config.yaml
qk_norm: true
warmup_steps: 383
final_lr_fraction: 0.0
Each number is 500 + 50 x the weight over its row's rms, rounded and kept within 0 to 999. Layers, rows and columns count from 0. Numbers have three digits each. The size before them is the row's rms in percent of the matrix's.

# up: layer 7 MLP up, 1024x256, rms 0.0666, rows 753-805, columns 0-127
# down: layer 7 MLP down (transposed), 1024x256, rms 0.0423, rows 753-804, columns 0-127
up753 093:519396443560536409526545519538585517495510511543473468466457479522491475474547480524498520482533576422550402468495508486470503472508551546461534459553518475599478512480573455473458498476522512538519449428464514466502509579393495540460498521495472428547593447582544595411535476457570405454523422499514411554587555494553508416503484495449468483521545540442477594443446521496493494507546
down753 104:544540580629434407518573521473543497548566650491609501454506521559463548424542516497528522501494499455519564476469403520486542480483535586449483433552480421487517496543588495471488556452444469574485575549470429543521500512514519582558495548551482474548520551470447490474470565481489455497443422536604548468497534481510526439566465561520561456530447408525531464493415540550466518528566
up754 105:506409522550493489492566581538517551534435521556496485453604538490534499530539522468500443609523535511486590492471550533467595584516461529457482490520476539497385453577484556523538482504533476394448440460417536517586549454505487500482468448548519461514408547536461562548476511668517563509497489533371495500498407539570524407490473554521526412362595596509488483580555465470432473487574
down754 107:542512558538592441517477586482439466568504635570520478529408400509503481561535483520592522461498419397561524542499525571461479463441548483476523421542368538487538430549584533496514489504433555498483517473510508417553431433555447540407500500529481507471601478562529496510479478582499501425496397600414405461555445464543498427469469570506513440481511501452383529580491483459513507609492
up755 096:419577631454454560601505534386524482477509518536439521528547496480504452539512441359484478489501536537569632491554548542502429608460524466547501525487414525436570445360509599495428518446470520512480465487512398483508485480521582495531434458468533550560426567572492517487548507521417521501430463448493491535518467470536460449370486510553490476473435410553566517516542494558436541492527
down755 099:457437521523492518446494534602525507520561483432466522445523546547365517533462417502398550493500470519451523502470448465617517619522487509482553490549415499483580514574536522464620544437517424637513455508529432469568570630503501492449520510578548504537543490437499490494491517536507478493541487535540590578492592477484516504516502536402387528529469526436436507494650541548530527460476
up756 100:529539456425584550567451577546575492434406525443520528614438505436448532518564468452454461507448472505411439455507537582562500522543553582572470512604471477461481464515508508391565471544538494476506433526503585540538467509534520472432545522597470445437490431469427567578555506545561565481452464420481509555530505469504492521424555584468579559550503458492471569391436530455625504450539
down756 097:528458528490552477359540374461493605424458397471500508471544498511547572390398512514554553462509595520519495465621450515430471532508485622489496585533490473488505507558475437512415484420411477494526496507527565454482506456514540541535443544550458542485565493566521491370540489562383481552609443519419494534518509567532573477485376421548444461409511493477483506564436477476462488553452
up757 101:572566516444516556563481430415584519502556469528452505538415532463489467450550472504505519489438513579497492516543510582468462495462452562512622470569400511538502398527586455482448461502432479440587548510497559407574566525492501446473519489512439535491500518550562445557472579573432494502527447544501544533501508539480468459426540594548516548385611579481542511472449549370513524455513
down757 101:512479533534526463429616497616376512566514385486454515462463555572441493490444489461525489497567497420528438543387540507536477523553464474498488595561599507383439519540467479547452519536599587513520484462600540382489454513417501494509596548546597488523546444555512541414518586485451592438515539432424421582467479514469469545442536417458357490502471527501420529520509509507472512532560
up758 100:567489529486488468571566414439477457484522478502567507488527521564472567520496436527540452456504457562547443464484517484608580485581504449501565527534435480507488520464597503458524473513535486387447452410439505456533563442499548492425637538546486463454540479549632593496510446526455472529535509514496489526563482497432531513479502464457506451433523512435402444493453523562516550495457
down758 097:571486590621496472556563470473433506509521528506498421414487428532489536393490472422420530488484526494491452574465515465445572526494523458558584411446526477493474511566564555455519413413512482451563450519402453545502510515552552480514564538591538539537561437460557506377537417496534486500463531444507547540579514417454461520433481472449499522527499471479443462505481509598430549464441
up759 101:465549499444445457515454556479488469485396486532549481396517580531530523527428500475552412482401541426506486544489510421515482490492468476426548544474493472528448531496519438443580522473602547504489429589547430477431470486479467440389452569462477535529495436435570425437467500511579366509496531391551465485479479505498443511487529481426476475478555553526512516502553494500468449586468
down759 103:498380586516477416488520490491507505426448460466457532550405512430482418434513510467521510509610497545460485458534534511547473476496467509541495483515497534543473426555468472516529574429489450491577694596494559509562488551556456534526635483485448448450562562505432544512490495519501504492644481480486564536536487548474502470535507518507455478580479498479580491492547534519513513541517
up760 098:522447554571536449486511438423435451502447555468545430561482513456549531431521479530535544563499425578505575483445486586510511514496448427485453533457555567411507481475462483516463434526613551531406553481374440533420529468441461529407511552493483426542488506471498481549527565515568513446496530541443370540453547468469495521536525582442543530460430560432540497453473488621485530504436
down760 093:508622577483574414513513592550609539540529503510472483523408563473542506502552494523487544462538568474474562467478450550490496442518426534551493469469516450543488564498483481472525508499615561522523511511478565476565581539485569533508560468486477569572484551550417449472432466534461603465405506517556552506553571555466423452498558427506491549553494420509430449551503512539493532495445
up761 100:444539547529537402466496651462554481435473554551511524543555502415524493465575576476500562544441508502426461548443590481530440458484517439590532531478534590542472489472575463491485570536487477552521519445479543493473528488495512490530510500545502481526548549481468578522496440500459538494528471556432547548514455499518448562589441551477491413451453536471499539478494550580531508583540
down761 096:505489513575549386470510513454491509538565476480488545540489486410351453475517461512506551499547472469497409511524477497546560490447576499518472601473528407517477493462545517529498503509460460425566526433552562466480495493502464412520456483426457420536457531513498439600519441474496410464522440519483571515549564449550553487539512530555491508445504511582515483462480559480505490492549
up762 100:584482591562561572553531528515472409573476506545523553489477502545545512462548510567594569471443466566436469453506531507453468483396486440509501567504483507606432445409647492613524489422526527443506480433522481490515546530543572518489439523476544502486470545458598505512429536453465430500512380488566552525535486479456466537382558523531529478498504458550578504482513425558554537512404
down762 100:501476479470575506495570466563457509527516474419497480530462543417502560522447577495444525467465520570613431581429510535540435536540515547533462499560443512556539579473521457426485590472429447535463536492477487422537546473535426494473472522548415531419471546644444560461597511546587494525502455567582513485412476542569537482488477549532471500493457613483499423455504535498596474463484
up763 094:521527434465492549503496535459472506553470423551500474531601440423456475470550368560526574493550548479457469535481519484454505549470508380459479511482479599477532488505521538472580487517478502477516444427555571480478502574512615481610557457430478439521450530432564496472485441523379569427496505493486509519558490508522471474394403472508390435541404570540460529507612545524554481500578
down763 098:608500542398480518494586450491471546464537589438631467475429510516534493503483536489494403458529493425442497568472437478574567575559414511509444610533524510540522487503472573520450514375499487507484590530434499489493545409520472612438590470567524568457478576454366502475560508560588484445491444519490511493435475498564398431493609467505496495426480552497438463477404490531474498493498
up764 107:496486496442516514486482504507573450494467389524527571540450571436522535447540452364567509472674439501482553465529517486518500570479464549551468466557448542497487508501584498532440490555548534456416564469470455417522608436445441497610577485509543476367510464468551523439538483522417464486482551595495555563486562468449462597461596507442536574518492593454538492467457548555542521523476
down764 102:622467491542470423515519495518525480534410511440504460538548529557458505511447479488502595481482486452564509531517469516440566577390462367528497463480490574476579408499519520483508411401533383429524492490517480428491365453472508484446460490440515405532389538605555455502439467536466469458422405505412431486549533517511523463509441426493435510555517437518517477501525529480474530428460
up765 099:506522566438484423532510503547474516607464469486489523450463448483532568506555479492556502535415471461551503532476492456534505540545479488519525496464508480579427454494531448514566599387517544504522566432520435443578524476505436467440547435473472502447487371583463457541568565515584457487509529471521505462565462510529511434438467528493456465499445478507478402514541474465547437519496
down765 098:528515545553566530476380530426468535415510473548480525592464503501471534439491491514414516466462579440507570499540526537537521552384485483541609444451568489539587519431480452482531453481458397546525557472619413537517527549423430401515538524487455530497521525433502474512500422505431447469513532499496625532482554508490498490509412514561609462503450492502512455461450459418465456479471
up766 096:504527447483488549544509577632507512508478535450517463528514494444528450533402403566550519584528489537581419549553417482480504452465521445510521479442489588538487507563462519494472466508448484465596538546583461435516477504546505490416441585526447432541419473538386456556515486548561469526602519538488487482471478492477462471546443465526514611488525460399542420431426529483419544518493
down766 097:462494480492437560464472504474475426443530582584477526461535427550478558521359493422507567621502524428545582579488476538478504534492448427443543541465596603424560508550532569436529487516501433518472435511499460576471454525524459525439498509488517551548511515524527471524515438418506465576521456499480556589515581446546564554581490435501483500505582571588515440550563586503483558524514
up767 095:484508430413480431591493565499425574454483563504563475531498504518489518557497466507468460459544566460523588456541530485536510552508416533491437508443469491457509379563545441569498435576558406418476504468529571538480498469456527540525544402564551444549505531528451527512464537537424477518393425612511479599514511582533510479438394490512537490531477453569597443420538554409532489498403
down767 097:438553519462559489582471522528545473551510515451494482523453531519502513530494418467460551447504512490456467560576519515430520509479514585557564412506546427590473506531562495414489465466474480508567482493492531520496544467482396514531468477597527492512475503555586551563465576520488468583483440507530446557421571580487535457538442563526541486561424487449580459537402425560515455452408
up768 110:551472469555445442476585591497539448513452596469507608483502478495453564464475554426441448487493520510511439481478458381470561484538545492439447490534455480562504502519519592561445433423521504493457493500528497492564525502521417571529558462448470510491478490530371567553526539517492398478481493482517640551501506434459517514511524512516467576409603559515480466548492379421491512518516
down768 104:523556597518525498437507518584561488507537525509577473480531485504404532382540455591373441528406501573564444475495464474401532447496429487410478482519602573491561545494517537531514566431563493506490492494501473460443498432512430444513489481490538537572440497532515497524454503474531414440526493447380434489515581431526515595528549515471489568547519515570513485409553465494523441523564
up769 100:550499532455504495478495402363489419457488513562472534489518537509561543557569520514437598580577502575453545399483442568480517588536456563497515619591528512489473517614467539521411588469424557565577499418601550452484559465543454566530532511528446446540523497480421517488461531425559567471578390491513418448444547479489542510480469477551476581515461459512405492425470515421548587544536
down769 100:489525537515474520558465547571430457547497442581578553470469499452474528448464485476543536484425535526491563394553452505444519425381449544547449522532500532557569476464562563439474404500394540482521484449494540442451534572464512558553477513506471525427496543449496491434423502524527523464630433492530536486470521428471413422494514514436548544490548498552539553499489376530387399552516
up770 100:392498488520438511506586461468525597564451492371453444446549477486528532511519527510493491477480682486485515497490566515440554423524486479474550485437495527494460494490555399489554437426435522506521464435470471527591572437504550486430524460502428540492550442401519467604496550488542474519478494452539440524511469519536447396347469460584473517473520457475468542483581430466578598547487
down770 099:514516659551430479510520448567585462606529467581620551508534452520573520520461497483515508508452537530501575470358459525435511581513493516548473515561463535553523458488552450460591558516540393626507485499469478472488564527462525528434546552476396444537485530478486496481493506500510430452501517400469509610468526502575520430458468472477506551532569483627473526448526453488470525527509
up771 102:505448481592468436589509494556451454475345462505576525558615478536520542427559487497535511376463449516615516445573591456541533377480490491643449576516444477485479483522465512545530469522572484527466480533429580547458480506464524512460560458509379583470505484513553531396492471518560594446400505526511458574476502513469477414436464576537551521468529602451499530454500503552535484490471
down771 099:531495458504569507468514591554492493563474514470511447422463554418477511554525449439552442498464485558507637489492519537464456536534476472345417558527484467400504550508438518438482543461543356553441668414534514480510507495439480435506491509455530592497521528610525511512543499524506584491426557530556508517393629554482543579481490439582503486506535452458426456479492474577474512540482
up772 096:483536448441534453526436482571572602437546407528473463504517594427472458559520460521514422459554535456493524516476435551522461572539385441486473491469470485516451516526477475503539565469558502502518556543419473524533519541499373522465524501446538505497472446549589432494485513419525499451473473438437380533575471490465474607477507555456501440459499559452402451522487469381587530521508
down772 096:425437570554525455467568524423493573457529513524483510501502534489531457529596481479509496451481451418499478501461525576480525468464523532470434372602477545468585529560451456532563407479416513511466582399516451510515626428388489495536510529410547494477502540473531585543461501486455476443497466574488504484502582531491533568502533557519548477478527517549562527405483426468545569496513
up773 099:462524511433457454593523498524620559464452484437531566495525459520482507482495558523594509444462578513473470493544528447440412521489475478530540466509564417375488433502469514559464459486542452526428534454587628439495534451511453606583415414425405494541466521533403531586584438511482395472492450533512497495492552422424498505448503458561590443528517516488508500434497394549441477457544
down773 104:410596523501540482504545515537565603517488459434448478490458523423587488449483494484597563586484480560573406521430450466427422503468560491395549454507493528454505429553385491495535456397445499473590562451554509459440538548456493551529450408515500503485486452486461446460596547483512484446457414490560535393419520472472457530505413649526568587525550539488576543510458545446504556440493
up774 100:521546426469515528474497529512544507579426489460525492447487513582427528520528427547477489472503473492466501630482477470477525443543597497467516451464505497593553446570584444524431469486507453492572460487520422455439599513502463489433462514578440476558507532569449550493524588518546602475498574449529554503461558484579489450552507478535561472513487539536523455488501539496448525402521
down774 107:610505628473404526471459439495566471518521484547495522553558565582434444376411485464473482484483536570526414547507581425534464461449475455472437435594474549529450570505521459514513532542466506442528454576436508394456521563559507493495509487425430439521503458475485489453406471522500464540590505487603450491443482429602556499481501511510529526440589478448506556484497408550504465420491
up775 100:495490434529582493441544477496428482458418558556560592493571541504397570487568487480439437480462438544570513539404495574477481519456519497561545531458510476463502454514385455513451482578606474509549467493519349447553539559487479377579537593457437472548542478542520499499595571492410549466510519501459526550457529502438476463534538464416484564509534539494538544496514400566464591534500
down775 096:449563522532510438511386472542469471514482466466472498417508563492565475538441498525402493427477425468473500489437456499619564487573509453431621457516538539534471523599606571376559575514493524582536536541504490548538518513585479467505504453467559458503444557508533626438578483537553491494392513410628600430548434502487444522462516455575477457605433516548459567495567380526513469453455
up776 117:615524553525503491511558522475486513617490540520517500528483492513407517548498558455460515394490463447486491573505507504520515478487517440543429546495362504531462513616499644448475471502554446488442425539502499443473495530510545430481540505590520533481459514462527501447553635385571468486555469566533565509454495513431432421417516445533559499474460471493516512483506502494506492554526
down776 108:447573465483505505471492486542486504519593524532495489478537518441508457460552526449534445408519544567505503478448458461497493495408420420631457583576528482436559478528461458531462430509500468489485508550437426446468481539546504471517650438436491513501596460504475504423532480489598498440525430459577478496466481485474455401486444477507571511511497530425392521471464525474378577548481
up777 093:529520487549442510446477458461495514502500459536502530549544521416393492546522466459550534485436493525500420487481492492535512424526559510489520543496391572521521425360486431548504411588492487511542507535388555586495494516554447566480501532444570474524466477473459606490477525585545545395436484402497479499575501444547480483498458526472412514472498524438446526503493581546501488658533
down777 098:608432506596545493501477440554495506541557525453539493468465516442506487400518524528516496508493567538522578512502479581448537475475512519517486479487530414508474489542457560425555578472514504526533542405513570487564525467449495456467526588568535548481465552496508472466442472510442445531536495577485556504424487559485508385440479452552558563500482525465467413530521524502461622474483
up778 096:538490450573557484467484580455517591495500589531568540543516424492557477596557430538476564485416572379516538440592499585468542476472530574362446574515497484509552467526500437556563523526506553527488453531523482472533478582433543464478542445436536463435451416576436616511675435519578455522510528479500506573554469505444425453568534545485517490529658525460468594541584499461454468559490
down778 098:557499517477434490504540501415453500561499507625557359420576457581399506475510470467461479544420494597535523451432477465512473439578451500613485349503497456455496539556471487451531454515475479542505473450464469425421520432480504462508594444471529484500466526498445529492418385496508409527520526546510539483460559483416486509538560377512473497448545509512489512446549401501546453481441
up779 104:522491589445518556536525523386388422465497529462566527441417518448462490506539429539568516500597519520456419474439473586512478512508525482509516509478566424462523419508510559570447488455535520466474429484506453428567471532489453512496448429475576383527510491471586489487424500582452576467505375572410440512415527423472479509527484489494554485521382536468508466471475521474520515476476
down779 100:400463475509585496492494466426405430521463539454493506450525567528535557513481487424559500525625429442441506437423447476454527452519557490471476515462644449470451452458577514448464385522551527531491479510495419506500498461541595466446542520547579531490480566538450545484462511551513513593570417535501521427481524495545468465512524540497518434432508477477427557435604451415485458579527
up780 104:571429508539527430595631468483467421464526545539608510482490566593563527478564529445472552414478454463528626476502524486606567455474458446491548551603505486511527520567492482552555505529538522485510589493479523498574455451432424445506591599544459537497523540438549483613562436456462500466575492496454544572513397494502487534457485616456438549453497519591536511564431493463487495561529
down780 097:447437476593426494466465425450520507434570578502488502496426505544512570509458474390441589489516470479540545498419410464520573507620440501492525480538483495425523475583452562522430487460513547478486490470474457482595536513505457483555502429505538573498359498505511504489474591422457508485555551437518551608467572567456512507435556478464438574557480528558424566499450500493536433485509
up781 104:592469445477592536486485481482529501533456419512509524472453555448440504442396526551423482510530472512474441589553508475568491564526471511533519492582466498496556499522601538513484466429514493485571502486420525511496605518530572451583477496499476548596514506563530534545452445511568528468513514476538485487373476499487577476550557483425481520444510433403503466528487558500450526506418
down781 103:460594426480563443501565500500477527422469639406530475508486455593425486538546490371499557607467506517415532487497523412509543524495485489445467459419494499513566578509479458501576429471527501490483569507513461513557521531468446527381592485537516442384442435538514468461518554527499437481488512551479452574462514525526503537503445501568539486505508526573510427597509549508485520456543
up782 102:513532479512504525461456482505544424506525532592454629507443570424567564462441525436608515557560486487567578439530373496557442569463574496529475524470520466516463548517483572563549427502509416435526524584517583512489488586521533415487497536403500432503478459592469505546441544424480442553483590507452497546539481478501510443508405508463500490559584469514503456499544521514481512515585
down782 097:454467584511478516538505442487553469461468576443535563454525435575506546479452480577483417515500558442557504446522437480534522576542438541450450516459553552473564453527423504542406536358546524602417517405510547453507453479500575471537508467374560492485412515564507516546394549532508536462472563550425594456476533481526557445601506480465436505447491535475505515494586546465562544499515
up783 107:524553514490510503588574587467555547479454558503524494467495503542522525546486534551537685410549493590510559583444552517534477460567495524541568483571534563520495495538529595443502450465430509450548423457437456509527534415484482498568537466551463603445456566538537520534441492447517570481509466435473511496468543437486489479450566466583534561534500500489642550491422516531539562486506
down783 099:599492498497469461491548568575462476464471466582519482475507638560470428558563408448563456520507456541547503513388522556496463539400522535463569442560519469494551461469555525483433491496499446499463485499536471449503524496547572456515555522528514462474493510512477443543516502472430428407556527465495509393477512524521489506447483459516498516635482489550479435478520567516555537534513
up784 100:564517560505479547489485503476548552471556519469472466613526529453457488505483458447480512493502483531470535507503537551476485433534506498556426448627479442378473546522507548446459526549556492551439443490509623534490546603418458561575566501544518478447526559491507523555490458549428514613607422499433504568533566486497477532530577522506573502457442574523536546464596594492501500568506
down784 100:523598442537527463512552459521487570455505525498500572522476475507480467527493573473572543614477443503495521566517500583528536540589460465475517423459475491490500509458395468548527529502532450553474506480499485539467447617516543509506451599526460482509540481526426429580448504450428494453482492445481524516493607485473504606549485495418443545459562629541447492514434412532426445470500
up785 103:522465516484587510536527517424451512468428435584502521401469464483479526501511525472527441556486514637497502555434512410552466513554512529473481514433397443514469445446599598542443529500502465508562582597580522515556516554529536490524516486605520518503461472499453505569459439608440510479566479465473524563569484517538557519444553438557525510484482451419470491591469590464379453553528
down785 101:492423507486571472429529510492398474407544436516494424451449415665527559537571417581605544462562485548486447539411516509502551542588472434502506430444484466481412480509509436549532560463447580497555537606510582472534536544458573609550464470465528468536450513487453591460519546423545464484508511478441565546444482574483571511551490473451395476506469580497459516640532495504509412508529
up786 097:461520516537449464456540452563549611470533460497536490472552380541422484593468519560557451450536525512418586558518522498563655490556430444528458517469527489443500554495489511573438453470507464512525583512562564485387511549533514526486560483480541422467463447391504593368519440491420554509555475466569548525458521548498557468565486544565502510394597531562455464504527502593423600527588
down786 098:610514473363501505449571479408535522512471503544498419548495486476504525555492542439433472521517490578527409404531507509481515479619448590494534512530572567425437521406524516506508403485533532436425511529506500493550546511599481451448535518452554570478438485477494504550567608543434455502471476548472509541537535419485457525475417558525523446476524501500571484561616514458487412524556
up787 101:501543493374491507545545601530538590457547537525411508514549509509500576480504517478558498515586567522550515472490478443475544502513601530519525425596435518523492532604483566499575476403553469475516507533512472536561484404537481509527548525555464557473476474453533475479557445539450588473547552462476464527511459559545473405485531561489526615470535433482461548534498558520497537408518
down787 100:537439486553593556617560511473586464508530530482545539518503502515531459550541441550487581473435533491470599515503503587577544491440501558493574448429586569505555494484491531476509497519391447443561420562474437575511552455490518444507380539534425493480553567516504531425555441453495355454538459478445477556481505446521428463530577549413512475458540501520505489474518443461533417499526
up788 095:575496474507571512515623496482505532471546457423519483439545643467475471497560471493474375497438546575499470499465579569426452504551565550488469474470573397557480550526477484414585552536488415530492453463445565533522421524465528484459461513589493462553523543412556555412502581524469465528556530522470478501485504525553455551480475479529497555483542494601555437499433490484569554492547
down788 100:518567511574466462583478490436456548463537545450476397466521462435430477561428475482540493434529523492491477568503474460582479556556549365543536488470582456498465519459450452491556480531502488511438624495394495484546471590506462521564482498420530507483497434497508415502503514560633466510498554710584500521507503564534450431509491465595529491526516524534462506488503531524542591373566
up789 096:485562528494476523524519530444500542526558505552553481467519485460507464478530548397553474426541443506449439540507518429489547471450541421493501507470493554597487528495565537539543500480490410400480638536497480509433486508511406433448506521379568487591498516483502457422527640438417544389499488544489441494526449581511498500544490427527562508459474479516534551543495547458442460531573
down789 097:552551409543602487506510477520509488476523495519514440483582488391539503453494513484496473452508524446428487472543530594529440508417502491533559579539439490496490495465500562476465500524526509503468494506434531497471538587558471475466495440485616572440558491502502494509549413503425493476524488467410440571454484369514491467525477471521590407524528447457535422411563476506427498441524
up790 095:390504549556544520470514539464512466561480541543509498520408513523476550496529517472518541558500507501483547527616493469546480506553471570427534562544518499556594542492597443489481517512567526485417504516487551583540416522561570449551581568491412507544477505458533574449531580494482619545556573584433408599588453597548438461570441530465514506558469441512579448621610464499539500506539
down790 104:514491464500505581509445446394457488461478493486452493514587474447482405479535498549465469481478466509482488438479425522577553534467494512464447466487569526499563588528487477489472430538472583576580516509527487526447532421420529468661407513419503540504479598478523518511469469564464420516433478609510561503472512550533496475420549434520450497525522516516485576390458480416497472443502
up791 099:600554516519545547431482492519437548666424508463528405479400459445493584452451492512381561491469565448548511555496487519542452507464526426582588549451487509531510507395498486550530542566531556538622610542486501483400424469542467476505490516483513485510478544515500468497395443443453453552490510500362522446470529528508494496488470503433509408580619567478601436467466498510522571510440
down791 096:499529527438451525507455529467481486646536443532571392522599528527520463516434470536569474492504512590544531466503431563495537559649459587552469532564495500490466568461510616515482463480556506498456468484494556424504432544463441491461481535475478445394577495447545392521410552602497522520557498540610507391488353387467547493486503597556490476613406508482538509479523532495649525463545
up792 104:545464453523506442508539538511585506571497539566478462480481490546474497527462525519496551470480535562546502566581528468522457551511502532398529554508541525503461483448463451468612482460549534530513413559393480503396533456482618514490431514553520435410605528441569428406496496484473546487521552517548442543498582433448403439431464485428564520505545501428446450468489485504535480520486
down792 103:493508608534401405499514556456488558563495521513521509515629487500469466431545407587448610501462515547560471615463471438465499511469564525549512478501505435454462549543595502603460442494453451492458526471482532530499574578477572494475469497426486525524551444497492437598388491493555543501532540513540417541529510594459492621562566455496552408542584485406596492533525523478528577451529
up793 101:486557518399496468504460528529493408519495537506555474429529440550523448510407465548465536484478571468509502442370514522526464525486447409431509578516559553521581431470443435448526474488467467560466534452512551534495434553498512524552513483430527470522503618411598487458512513451476469385519470499475429558456384422462419479419489425547417484563462489559591510492542490493509580545496
down793 095:442545489573513520528469605547495549512476439475470462553513491495552612461555341532529466525455479547581405437469566534512499464496455389540550480512465491497529520424438509479501444488455479452471469563496562548495410515604550468551514587437513558535474513592470559412477505505531413496508468480532480481440466571447443565448442587548533537456555597531511567491443535474529604429466
up794 095:539482412467529537500483481527515500547440431502521482531491562486500525460620454420430469555543390480635555380426535459577504478506462368540534480602377460466508428508483557538564419354513563506508476521498482453496512437512538413536522529415449441536468479548510525535438493474537452534604492462510481521454454479584532578420444543531441545465566483494565605479536646434474453507488
down794 100:568499517552518457492565457535578425474495494522563501438512497528430441411527544571487558536490497510481489531501548434593505437497521494443421535437432556503487468531536441513544510553530579599592494579444457510552518491556531429488483524446523538536512526538513515519449489492407392489506518512568514443532448464544572538528397431513553440475475586516555465447509384517492507472429
up795 103:440571510515482405503533488478565539577443444484536457484520567442419492443496429375537448581563612493560566466514554492554444461509502557461569494551533460535512475512435463504532544508555442466492513460514532455563553421582505490515534470558505487500492481541489459499546527511469432460561539426524481555509425421456471529454437503582459519582407519422542482500522562484600513505654
down795 106:479494469448387510534491492524520515482524477436506556341525488471454529440509550503528455476511572476508516513483520427519492402556521483550531582562478439537521476463565410500530519499458420589540555457485448498524527493567556485592544493522569530502584565527513512445523584583561440508587508492503561475472394474541513490484429506579446451596466441452553440490468508494448407484555
up796 104:523526465436507472451537475465422498500569349505606565434556470557596459430467487511459574433581526466519488481461488561554558462519546603556531542496478552484528521475559456390464479533555512460513516453596487441485461475455547530529574522486457439498456541543431530434450495483451513484568522419416469528396505562448515512443484556443527567498535523503554548453518608557521521590516
down796 102:536423514488571503489480527480537524567496422448457468545552528444586493543623506472449545450553456602455469468541478601393545516489512553477490533519481556487507494511475465581510454501500553489595453531494543476499519495501538464540495539472497514516453452520387496445369595557419475443423433573453386498491478513503487497590490484473545539466494542565533489517426468520498574498504
up797 096:582593477532470436427540516466497504568439580461466486525523519491536538626585522496539498520476342433481503518514564467509461464613508516499518579580446479521511472454517482597500556462478533555506489520555479428506530481595472527514442499455577530442544411626491610458494497457454569444562499512543440497484561553580456435514517488496501541453594488430581470525565428555472459527548
down797 099:464458539501448511503500524548483463475549537628459526496567410600509470492563483573544495539521512464524580479441453479500516542435541487495450470499512495450480558446443455549447485582477498510511455549564524458555476521520512423465523577480611534447456432454563553529413476489578595520517494531551501524537548470461458444490543500479495528473485479467528419438509403479467592525511
up798 101:559487491517554525577518508564503424581440569538551502443577488515447475424525413405559502469523465462564553465511537506489408501462371533453508550563458474474524486520497444491536528424441454472562554513494563486509541505487464445465490525607522372453551562498490436495499487488545406455510487533435503617529472550498485513427425586545459492534493471522521521556579586430534463572536
down798 099:445536593589498436480494438548458534483490552405360505486431508431531560514509498500537533541473472452466511494557517539478531544475464471446516427448489497446490424477563559456458488510551427546445458465413612523597454450530473494484492561459521463550459500496509586591557602516485518508411560491467505545400559681494545456521527451557459444463512433482520486546551499398502553488517
up799 103:558611504531560505519481475492601351507491558542470524494518468482471495574506429488472507542606475411395560426583515541462524514494457430519507436391508472575519484452531580597506408450537597414510511582550514502513509452479526479520547550433510482431511439469425428521596528543420484477549515479496428502518582540490465509477502483526455508470561474537574486499445528446562444489538
down799 103:372548501414463489443490427428421509458466499480469523422492556542470422559421519471578495556520413506494467532472475589492497433494504411512461564513446532448378540542428575473551475458519484588545481577520436498517499483500516459403499547457579574525504471523639483520424429482549562449507465524533620447470409487483469392452490449464573471506511418470398447600509454426525465543483
up800 102:617497485476507476439518472446624478583450457598424484501508537441520592475459550515528422456455562524551505545591491483397412442559488567471501509561544510478479452453509502509545501573531472563433522454436429517563433485566447619515426421429537466420482442573456450473461355498406527532553493453510441530586457475500456410396472514481588459472397490524592431496425547491513546449508
down800 106:495598546562462535392526417587519508378486484511483488521479418477530567523455428477559504508439603553424507509541540508457471557476543486506562453553488508445503508496528491513534452423540585587490495540460408531507559504430446470488469472510448478474504400370496412584537542558468457508502490537510550468625479398512478479533432475463544462360553508538587507487466500477560510534514
up801 098:473534460446497518463467478523506441525461507420476548537427529560529548640500550470529582454440551507517544512468496472506530605525520455481523465483471519495550528463591546471526456454420550474549416477595456433513488456554497511392463602428562550472460497505630439478501518481542523533526496466537481531474515469487442394440551499517535494500469512414409395532551535485506559534533
down801 099:524561535500484481493509479507583556528589492478553449515474593474428533566478439469485518494554458509529490523508507526573486494548537495488557527488542532408471510558487488487564492473528508479529498502469461441477463542504417515525519476445555377409461468528406554518489497523539484454436508534499693603465476481478377583436487499563454462471440540628452486501493451541555579567400
up802 106:534544584560476513555501435512468612430514526340543516553528519500579545564496537499581430376575501469488479413438526507493592533487442492415522525457510467504528510573493438540469508503574513438499412536502507419550556561480497423530494453440487495550419460538525444607546509419442497490574450484452556484574389564395456461430453511476538469497456519550595561457423520485493443433572
down802 106:621441498564452441535496434532434516512529484479537491605475450501499519435381556420507436527481446446552635544495512434404533589482566415506508559450436540475550431484464577385439546555525498549518434494514449499460537454534503497614523488506460560530441493521494498573483514472466532452571487389536552499495528543541513362517553479518518514554532601511442555421547446470549486440446
up803 104:567531459500539504463496493595618503561543536588366489422520548498483413507449404502443512491485548577505631544520521471517454585519479513469420484466560494527478510500491559388501488424507437504520473409500476503567565516661589573487511541523553339531451463546498542577564614574528430530480549532522407482557520389514502431520485485444529605476552624529479506401575524524464495483530
down803 104:489433624416449574539422488570479436589504524540510574429519538490518570510448546427497474504469456541494534563505620542477447562496463486568458475481534492558417596484476463443438426525529510419377483550437505513538483507507531515479466603479615473499527467486499463465492413504449561460480525568483406547550442518497503443466587437410522432439537514481540571477561503512627555510479
up804 103:536571441528562494497472574465481552480445417445532465597569485526468476552492470406593479406378494496512500521451466438460419563479518455425528497480551494477475507485561475445484512472553538420525445448485415381496444456511453437441441507576568429453492452624597524470510496467482526562368546532560545552563445557476456435505510425421440544607441467474580412406516544499414523441562
down804 099:569474499518574462525556460393309481550518572475547582511454578534601536430534517492536464446493519526523505428529429464438539532530463495460501516496480453532451542542467465409495502574514537496570388478413414517413555431537463429441477556465517520475465501484521509611586506491509460436543529537459584519497567544511524418458547508425518460529449477469492569497542500484431458532529
up805 103:537484457442586444437481573538456451389426460617534522509521556467494497539548506583493490527532518488506565491400495486490431526469414494456503386512428501545597494539505546354575528610431481507399534388500541562508473484505492501420421472560545537492516521500485476505425487465449473477515518544554495512532499497473518466560465383499489463419505481539427503507457526451494431505437